config = dict(
    n_kv_head=2,
    weight_decay=0.0,
    dataset='wikipedia_en',
)
Each number is 128 + 32 x the weight over its row's rms, rounded and kept within 0 to 255. Layers, rows and columns count from 0. Numbers have three digits each. The size before them is the row's rms in percent of the matrix's.

# layer 3 MLP up, 256x96, rms 0.104, rows 174-241, columns 0-95
105:166170101133170157089180171086115095147101062122135097173154134168121120131161064097133144124141072109097136138162127091135163101189146141096134153103138115160094127146142160151068093146090115120110178114184168138171112109168161131071139187125097163121081192148132064122124074122124166154
098:186122111084131118108148199126062112166073171189068162099110155124153125115139105153104136102089170079099106128076124156085167193128130125156123170108114161142117229112149140137139136154137142149142104100118053141070126120124159127125104109174161117158119144139177080161154130131161109093
101:139158114092093125146087136178085178175135100100094075115138130107183159134175122144155143139117135119184208128128134048109159073133100134145144153149082111134104070134136107141133189100101119131125160132145180157180134139088154081174117137024115105135142173166132118109123109150089159113
095:102121189133036076125097121135143122127125169062134154178125157182079157118110165104095160101158179098043123125124106137118144101103094139102082095096141153136092106094111162137130159069161135103162150108160141107100156117161086109097124143135166149127103188123125124202121118054144120153
105:123090082116143082055101135106138091179134091142158173123161187146143079196152131151171117167186138176149157083108145120141155128085130160127152177149126111161139101148118106228109134062149106141116141109104146145128114123127151145114110157124122134178126115120145101135127153117065085029
100:100110170147135079142083083149087070130157132205152087123149148117163098153066174100138108101076146167095131107134104134160160121141152109186100169154046137119071136117132114163137058184160097101145149128111123149133097139136107171092132188175156176157105141086131147181121112144161132127
099:148142090087096138138098127100085149132111111114116134175116146102117159157180086104149096086130106154162121142065109060088098191130142122114057111066117169128091135153095170112137103129154072156197129162117103118117134130160086114103088124179134072100110130125175078158169155139153097205
111:150116102118072162075162145111097183176085131139081100184135072162102079135088115153101139095122136131132087059118189071173147140123135108107176102125153115081155140141054113144135171088157103105147166074149173140155122133120090151084132151167168115138146145064131094113110129127178104160
103:092135115122130148127112183076093127121224063067077113162115131099111167156172151084159137128107078134120168098172121118160138167098174097146089162135111093100150110135068162102085066162127087123138153175132197124141137085149123160137170115140107151160144155109122141172176082138106138121
105:080123155132164128145116059074149103138105192156149144115132116169120102095136082144138144091192110146116137100105124153147149096136114074144159212108119142095169133123174099130062165079129106070142168087166111122122088089143168108097116106150193097162164096137098129098055122108098088108
102:099131131131124153112125132118105137157097113166130117159070192144091147188163169123076125142096178084124100187162153199090148090129171079098156128146118048115112155150140115128144118164121129115129112141098082176178177120136155111130099075097059116166137154101095146107049149095088135111
104:110086176155122066133163121118071100153133163152110145184216107161105187095091152120150136134175114116161101141183136149153151114150157105121164148140130111162093176128144115231181101127108095092143111143159150120158140132105093102089149200152138114179131169100085134099149119083151108131
095:064151169167134078164081143154110166089134110138150078113120127088160118125160123115083133070159132139118149129140114114096179154109141094056059166191176136133115076135135110171124108140119140131106112089065104097189104133105153172109176090131160161173115201109122123165156103121075141120
108:102132134137145124126184166158088149174113167120092171098141070157139099148098171128149103227138172115105147102119189103153135090081103181115144073105144151118189124151108107180076114138195111126125102125140100119108147152129139134088122091044134176122105088092106114123139138135150059106
105:124139147134155124105104142139139109160120066135092131101124170058118101156098153137106124092153110114148124023102139122181164149125172160118121134174204090165130149055139155161177128082167136087143178108123143067185186129146114125139176142177128158099155116152167131092113117099128099170
096:150080204116129105161132140144094120153124107095109070093071148109111111120118116088111154128184101081074143140137131105215150125170071134138122139149177158096140109117088140210145150143137096053184111117090130066140071144125140131147091127104157105096090131159127115129070140107078132113
113:075087133116073120162156157100088122119103134062178091131067130107103168145159097138140172146103088147117098105182072134130168142132115097130167152084173176143146167146148092145169159097188181104155084174112111170142155156094173103129121123140147167172089102157100145120146164105149058107
094:137127104162151115138116158175087119119133116117078099190144055129080100124101188148072136103118091146107134120108101099168125171105201114070158140149170229148147097142129154120111091072108102113157134109064119080085146141171135107153130096130176149134107193130132146116070145132125130098
101:175165107131116156194166059149150176115108138140115204119133121122116134126169050125109108145129168080106112089176107074154108123162149141090071101163167108164128139133139113169093111121153103119100148094088167113117064115098146109108121126108097094174108181171116112143184129079183169166
107:092143160070107154137130077121121174069165138118139112177162110123050099065130085173097123139104153167101182090145131146178108105120101154117192123154109126165169147165119147167106147126154203119129114161102133148142089129091074098130122077182143131147124133124074156108114084119138047118
097:130091128121043145111104113078091101148131163144130172122115072115115149144070117138190097175126132077117131130090071134115115101113121110109126200100178130115156102095089144123117111155138173120128142105079180090154141171083136113069118124177131142138121120088029141103170159085182098125
097:082143110086052102143098093186115143093131185123120186165146182082145156145079063093105087086097122136129127123089090111140185168165128135140108126122140093109149143067096134214080134172080148174142135118099137071060137143153145145143123143111137111140097151094119130150143125117095174129
098:172145102095087168134135151122125125147125087124146148149118134108218133167144119166143126123179157127089062099163166147165073163088079142102197174100161146084141104120061083081150103110127157087109186177117079103113142109119080154118123149133152119104157098093180116156161107175126163116
098:126128097152059130137116146111089169123154140121165095120076152135124129181119091058163130162166142119184085179165049114105128121147159120137173155165165144196150182114140130095130114080122155162112169143181125087125109120138153114140111148079083163125108160172145061176135121161182103096
098:150159138218143161109122129116124170120180174090122115158091140095154166152150198120164173097137102141174084115154109208136124109153138109111186059085133146074119147135148092140113120053106084144076129144057162157133159141115151133174092134127134176141134100132107124098136162152166144105
105:129112118076099099235134072173164119164076109131074122166122073132138156131105160151147126210153121167139095166174129107091168128116128137128137128155148140129078099106112123162143113106137127069152150121127131157120098162136130121112091157184094114169107105149081157053159108049110149106
099:129104131120120162082134110159096126168107191147135129116091165077167103113076124125106117101109180121133154139126140086125112123176098182103103161140140139147146139079140140129103148102134110044139163049124089098199106068119107078092114139151071095183202130108161152160133149070125089147
096:119102128135127128131137128115100138144159130130100147098201121101154188110180169154189127143090176116125161117142114121108086167132105129155168110126105175163171096150111123136126185096133109053131124173093145124171178210128153065148157101156128144126120101224157157100142124075081182121
089:138162094122162098089071098142163151150139130110155181165097145093126178104147099091144075129122144144186221162119156107156112070090133118093095185052150144096158150117140136136121138100164115149134168084104169117144174143122135136101121106075140143138111155172091166079114206148137094096
101:104147173097153100111089158148178141141147135169114121168152172110142170111113149171136108092182098148078108092100127156172147118109142138157120132144114093097159183100059167107153135131105095084084133119152166121140095140100112101122123147144100104218088110087168167113064150049138107053
107:116075177185096150133128088144094126133085132132117076137175164139090128173173121143128142100101112164093039153085120173191149113088121103096121088145148057157125153144164166156121121134131117137144088194104135150136110108090131036105153174137114128097152143197121082125099142146127168125
103:075057215122099147065119125139109156149163111192136102099097188108160152145138147099109092153117129108138044113130185119156116136065101098163152129169107066119122187112132151074105188146145145117172104108110103119130144105113145098116116113069136180141124136165116181116151136129145136169
105:147190117122164148163152089126124084131124111137120170112119091102150066127161080110136061175145127108158140163138129111165143119118133164126147194089110138179118102219118172096139112122075137074135119129081180086114049100096160103113158141177163161079156141132121152055128103098121138134
108:174073136157096170141100084140154163113106065193134159115136111105089112139160097111155045127112140157100129099147098107141132195126094140119094053093131095120120129193092145128110154138114130119112159175126146104155113129140195127147171104139098178114119123099064104115193188162171113164
095:109098089147174180133109176127146155143146114159176167100170089099076137142155119122151105154098166137131151148050192176108170114051106154157141164080156134134186142148102149117105114104116111134093190087174152093149146084099076151124116147154087138123095167124122148170074097121155086091
106:131133076131186103101121147133157098115144129103187091109154112129153130156138104162157108157162134109118130166156155153161144183117155149149139120163095152125205139082090134180116100128053129072115117115104129111102168169078118086104112171111016121094181189102115100063123140121101131136
104:159166160116086091103102192167101162120128181147158134117138119081131148146159115115117070138123180082109103075122142111104144179114146090173107121119171182157114107142097159154130074124094137148102192155160127087149049119107099111128173177180188112116150130120185147157150092170126144183
095:126126158136076131104155199188089147111120169123138166081207183127140120137153129125098097146104161140094074179119162050090169135051144160142133108150101139150130160158145120164111146168077189192121133111151132112135177127120139182115157116157129129149132157077127147159125131141117105199
103:103113167141156187095085116146132110127170131155046096090084115064128182171094095124131080151150074130083151075177091126112131180167097102108095163157133067130127123099132186133151098140178151142108091126076175119128107109153112094165094122166111154056122091125138110116116113157141102094
102:136182123142182126102116097183148155106122077122095167133200150198133130182164094200135158137117103126103127114125122118134073209113105068144157108083072129089123173140142170111073128151098146147110096093112108136125139085135125110111090190160106066165153135122123116176143130117166160103
096:119142129113131114095144109114096132112112120088111144158144042153076138123074034125192141153143141134132123158164100126103051070077078130161161142083161130127143163142078147080154109094130171124189136136129113122138163099090097120047123120090075128135053160114096115149126132131136120120
091:141159119164075073151101119068120147130095129083150095149165118188162148098163087135135116152146115071117183160095149156127137098115187120162118101168112101124119176112095162155081130077023051146083120187129102148139108112093141151128160127134139140100123076161113098103113142129167132084
111:074146123156096147111102148117093130164130115092143070159168153091140096102140127094135121144100151182196124165159169182134113129138109132159109154118094167202126113187124151063114163103133062145146099155167153115105122097086109186153074111159151155054084082121121116118157128085112154182
105:144126128118050131122083156044093129207113097119125120140172141146160130156139065100087057100172079132112094059135128127131064109153154133094105172130115110143136126101117187129076173104106130153167176092069145150138138139109108108085076120160099126118113129072146164129142131104091123113
105:084094150129154130137110121086139122128119167109153135108076137088176124146095091125143095174157134107161146100180094132157168069075086136161129076141137141129138143155178130158156174142082079126113144118125086175047073120118102139178125087109179199072123147100135187106081119088105159114
107:167132125145182122121170124154143110119106123178158184152100161124159056116090124155139155058119079145102113115068141115108140105067169065121167102148160119093166119124160139119114129125088053153070131169093137128092121093135148148140127096147119136167054103184152076127047128151135116124
103:124086103107198194088102167085130090163142097119142126089127095153093156181141179162164094181137153144171114132143148132140147094178124155173069123196108174073104161123143133129119120112120073104134152121140132115158158093136132130048122134102075140129213104158112133087180125166125127133
102:098185127096158112143155133131189149074130091108146149101117073097142068133099135118165116097188107111135098134115118156139141141080087131144126054208123065148117189083109075143152137104096042170106136122120124108111146123064071161081125123110110108140102126120132139186129112079137109111
100:146130114098120177160157137155068135106135119138132120105168151144163101100139069077153165130134160137097136127098118113118163151066182120153161106049150136151143163157117112117136175146064145111103077182113060181103129080152105104079159080125096120154109128169151154213174110143105090150
101:127128117136033142136134087138160170124174101148148127131121165100117115172109116088142086147090147112121145058114109134106143116071109166126134073082148110151118095159103142097077184173177140087110127160086096148117104099142133074152176112180146174090127140079158160201175181095109132111
100:151142126143203065052125128126073125098154133113170127114122106145141127094154187093108162157138142093146123122109063126117156100108185136128147170087137129188156135087137151194138155096110092056130112153157112154166145109137092126106117133194118163093105115147101112147107173087043097098
095:085146162103153088161109098128174130152163179123129167093092093121143133184128127134126116146142142133127104098084048124066164162158129138112143098141171117118070113081126114124104139131137107143101078115135206062122155183178163091140147153108155185170121161206100127106133156134179178094
098:088131181134124113131137104160150081103114115107103185211144080149099130111127126189147158163146144175160132161161098151153132117124140115135130122119103128184110118115095147124180109145129068151116146155146083181124128125199148077089089046144065114186158121146102132118175173189153171147
105:175161112108167149087146080116067076081128190134090095124105045146136177146117101161084196117129140100067116138171147124114099160164121161151099068155131148142112087146164094100118075089152163102148120070163127121134127087179155152147132114130115080108126145111166104071147094163137115145
097:095196145164096143181169161110132104125119142119125131084137124156110148103114078094178180127088061124127152071158117164162122105149187155120174111132155106082110117095122110161155132109072042122122090069163139154125097147145153094190122162171138126126135084102105120197105103144092081126
101:196121168093124157139184142134108074107123132126143132114133076076064164153097131162114114159112104130135042181176129148109131117123088181149110110120130105107111132121184144157132137163153171119145132142110123105173133156171130071205110147052135129092140129118187145114212118105084137158
099:132203076142119142137142097099160173146178102147157115145150125124147096205105090134155150195109103087097078156109112108104093137151139161142167090120150173121079066125107152139143151074113147100187182101139136080180098092147173110153103129120079127152148133141081073095192120119117123160
096:142175131143120143145148160100172105141101081126132144147157127154145137176098161127159109134114164152139146167194137101105130143143102084166175130081094026154144138178114090070151119104151115095149097186097168118112142097136151101225166085171181173120176113143173152153111156125120153134
093:112114175127101113157149143135127179174108149068127146147115157130155174122140144106192118204170163110116129091130107144144156192156113138077114117149123167183148151144185092186094136144099051184127127151150170089129115091160152147077113192127169121158098112154089181160165107118132170110
098:183123112107117124167064111109093153108102118119133174113147128136141182163128058184158117188136128173110072154179102085137135130145085119088097183139146100146118116094175141116056076192104161135149095108110153137109151120159135163173145137109140081168138173178136128108160181112132085184
105:124139141111161110183146110191129118132112142121089192105123123101174162125138142086084127207156114132085137132146093062121151152169195141138108123138167203161078104106101121138203115123121125143111133175060155054180119069110118108132113122111158124146126159166121151143162169071131115130
092:137098087137148131116146176106129102134142150159106116121100112125109145131076132152138169131110100096163174111074115184120118128132131096155067154143062099049102125026129129068158172144096130124148163070105141135063091138108166085144118160128107154101111071177134110101113114183159148073
097:160120138119092146210164093174144132152091134174106106079118122054112167112148111166154125152098133132100152085111132171062166123108095196131106174133171130181169146148136144147103112168153115106167113150072160127066165174123133065188101116181113106115164140156164145123145121099136143172
100:160128122134120149118085209116105108136126066055133145176111123135122135126145117109099133164164120158157108167070134111108151151098133150121108208121142203118107147132115154090219119140118095094144123134071123053164158074130178088117133055165136143083124145157167133126152093100113130148
097:086139140155108162110159142121147115124082125109123123080128111123108066103121135082144103105180176110114139123099108092121194121094119078169170098134176082129184089102103101116149054125134133192103211198128104076153173112093093167116111141136113143172136170129123089127158158077120158166
091:136138122173126118138149169128089185120140102147074154147157096104100109083194122133111144058130165123203119131144148133169065177142111128165185167143122188163116121126128095124121101117167117111087187046179067101117108173156167110110114171139110094096134152104174105121132151156124166155
106:105170165105113094136108160115118151160139145131132118140105121070092092123197091152129146091114057081147174115141097167121167160113160120157164121093201110189080067159108155149112117125133137101102129091097113099165101142142090101092072117198124108149148175176183156139162178166124103103
093:152146138134155082122118143092102091107141108163144126160125108126137189120171146127052031097128128138182133188158111145131122160126092099129149146126071087139067091122129130097131089191057121164142142127150095157192047149098117133137156098123116150173173141133164101097129124154159106178